Part of a small language model's weights.
Size: MLP 320 SwiGLU, vocabulary 906.
Training: a variant of SOAP for these matrices, 5333 steps.
Each number is 128 + 24 x the weight over the matrix's rms, rounded and kept within 0 to 255. Layers, rows and columns count from 0. Numbers have three digits each.

# layer 4 attention query, 256x128, rms 0.274, rows 233-255, columns 0-127
079146121145152109130132148173101174158113136149172106121144113126116140156141095153129143103105057171122130170121116205118162148185115110105149121145101135081148129138110075122133116095094145110121062131120126108093120166097151106120146118109165143159131137128136164123088132152119105125150148134117171152147090110098158151131149116089116088168104149187127136084108128110128117125162
119203155135181112100213117148151117138183164101167094134111099135158115104099136133141153123101123101107143158118134127085109131113190119103212112086113080128111105098099192128110148126095137148139125132125142149165098142080147113157087153166144117161153066119132112085135108083150113130131108152124155105103116158111088089116158135132121123086144107163124155080181152128088110073099
150117097110114096088098130109118145119138109166152144124128115150082194159154123142123158115132056128152134136092122078120129180156101135110163123111137057149103130165069129154123094165108073170120122090119097144139130109152134127178123125138066099148162112135107139142152101156154136115135116115201133099144116121196137166137152153120131134139054111121106130136088089121137119147114
129105155101073132121112109168174102155078151131120102143146076149113114095110145154151130128145124149136108134134102156139108126135119135158114099148153150171076116148163139131165135125123087138099179138116185113122158156148133128117098125109117177195106083081101156151072137138141196130101171141092127121098156185145161077179158132135117129093141135144082112137171124082098136121130
142141110131133091107118096159144141149112141164147116145053066104149141117103112118116138118153159113131135139139131137102142159148130144134099106119101138123122107166112102153074140131178152100144089147113127090108200116146127126154058147092104149167179060169069127180123116092114111111109144140114108106139123164131117171162115153079137170102145134166131120159117087090113161122164
161139114134146086092117117113101120151125156180145114135114149138133098137128196111114117109108122145071103113088113124155148172152128187126134156113136226156151083094093133187115095085164161081177123119081101087167104123159152119126157126098155175106081121090150138119155141157129151149162127103118147122118107127091151103114161129088140165134163144121107154179120099125081110142105
148114162125165180097115137153143121083118124152056170103095075107120196153138140129127083139110162178139166148172137115155125131112139090130165172098101104100125138130099130144164135151118122086083166135106144173093103143119163104117079154148142101100119128111091175148147132077083114149160141116061115179117118107167111157131143148150112183145130109126133082082105102121133154213089
149154103176139156163078116083135116149127118090102109071091141153080069132136144119129148123091089174153120105179138116140168122162146119112126158119109134106067113109120119133137064100101161155119159157113095120094149122170075113136133128145080129120149121152122154101114181123178109106083178120100118131161147144139094126097148143113071123086129132127100120085128139124140104122140
092134147134117140115130112135104146136159142136121158120131136113104101148095149130165126170130134119121115135133146113114114130131100136162143126137157160102111105138121120146116100131109134153137126085138098122119167130129120090095150116131149116113154111118136168099131127120149177107106107097104125158115119109140107153134150127101123129137123134107095159129126164147125112108132
106132154121138111133100122111131133150154157114125081104135139132142160163097110144136130167161121158099118141142132155149154118139145128137135153171175107109130134145128130123152142149136116100131150151109116126140117170113100107139137149114170150118112106158142117073162094185125151108128168110136119138128118173174113113141135146085127129149094134122136114132162095137133095142185
106146118109175129139099138151097151160116109113147113136141146164111145152221180118116102165158103119096154149134119119157122137149120150156115146113117156134101140154139068125094128084076096104144128152106101159131132136126156171138118125164148135096117127131121123074120143105123129097163151145127116168176090128152090113118147126113147125121154118078110086116145107122158099110159
124109104178117132124085120067142160125114137135147132136157150142144054116114118113123128121117099174173085148153146167122123162094131157148174130196141117123122108144143112106102155146125094151121148115132143082123186103195110119164108136117197170132124116181129124111094160142148138126133087128135118115142122139118126180143171149099115129129114158115108129109078090099054093096110
179123071070109135121159107131084106132119122161142149146149136171138140122130165133146103126114136141105166153091092120118094140104138121135133119163112132135150102166168135150098084144138124155123148164141122156097123092088211129191115123131186118131120117133163126135104136127120102122141103102140096117111137113103153134128138099164162146116132092140141180125153124174116155135160
122109152092107132142155126131155117097127118090118128165142075121142095145141146145103120119090100177045091146149173109093135127153117118136194164093151140182110146147143137095121130122191149134108122083132105112146166129122180144102161100138156131165087125124160120155195129096104163124141089153137141158117111150138143111137115122089171122093144129151157117138104115029152142147142
132088145161096168147081177113092119119076147103164148110135113132078139110182156156105118165112106123142148119157110103128091134133122143086150136109127120145114147124130088140115100109172118075146118131132119088134124111117172129120131148110155083086152106139112112131189135125151158109167128127121083117148151148118121132111125125115146130080133103119116111150141130163119122112153
164140126119131087136078140145125158095119123133197165163106124130146142110088097199192113135151149143106155130135190153099152121102143101205100152157050130095134128098103112122146110135125107123069072129098132124148182134115073095110121099109164083155111106111130169147119121125113182141131122138145128151096139126128150121149092124121144134126089149099163110105151107156144085149151
129132147122102097115124161132101173100107144133089114155158091146102165047139156091124120143162135105132115127085139154127124085141101124148146184106173104105171139093087116105086091107104096121103123170093090152150142121056131140135155150096136108130141162130137085117141120104108115148168109120094126152103102214164092133146119068141141122130122147098104136131041150120105136151140
107143124078096127108128160153127115149162087075164119114124101123200152088158125169166120112086068138067078109123110121126134090093128163058104166117175178130134180130118133151123139104063135131149111093111096161121107096086138106125090160115126156112153156100186132158137136161148106110142149167117136156127127142105141143130086126173127124076130170170097126110091146165145086132148
101114161125140097111118149089130137074103085174080105156158175079117111100152127153150136151128068141129126104106132112086120126129143111133102072096117130145078114152133121128141124204155194089134140119124142093136102140122159087108103120147119131157144146097109154183142132109079130123128088119168147202095131119106079123147105125116107123111124180116135140125143144115099116109127
173121186141119157147106150129148112134148097121133125147164149199110123144050167136144110130113130150151127144184187124156102097140142167083126115142104156139143081152146144149160119120117137097118128195095087164110124141137084125180097112111108134123110136167166122132131122125121149130159105169075117092117090114164156115127136119135157140073100119113118130129105086106129156132107
092092146126109124045146129133128134116110116113122163132131133067131146112140120165122172125098139165115105169176086057130116103125104152145190095174108127124113099092115162129100107120121099185127102120098143138142122124115103168114149125139096197152135112076102166105173180120114159140104098172124098128131133146113094172127126111148096104116136134113132144112113088118120089142091
146139098094125126148125158126152148164149123130099084106135165126133131126120134109173152151158119124161164141149131107066136104074133153141151162147106093137114066139121108118105115132128172120088096124129088163137118170115124112069180116165129147087106121117110189162130178160086091121166183109124102101153195138116168104146139162094115151162162120143102094131156115112130125180134
093069139149152137078155116166136167141114147152118103107154140160119163137160180157094169105137098049061166142127114156114071081088156120174131160147140170149133112115107105145113142123137138083149143136126163186131140133122100102147150161149088122136149137094110146110123154122122087130092104154115119160140098124112124152148120125145138141148137120107165122131153063159127165137126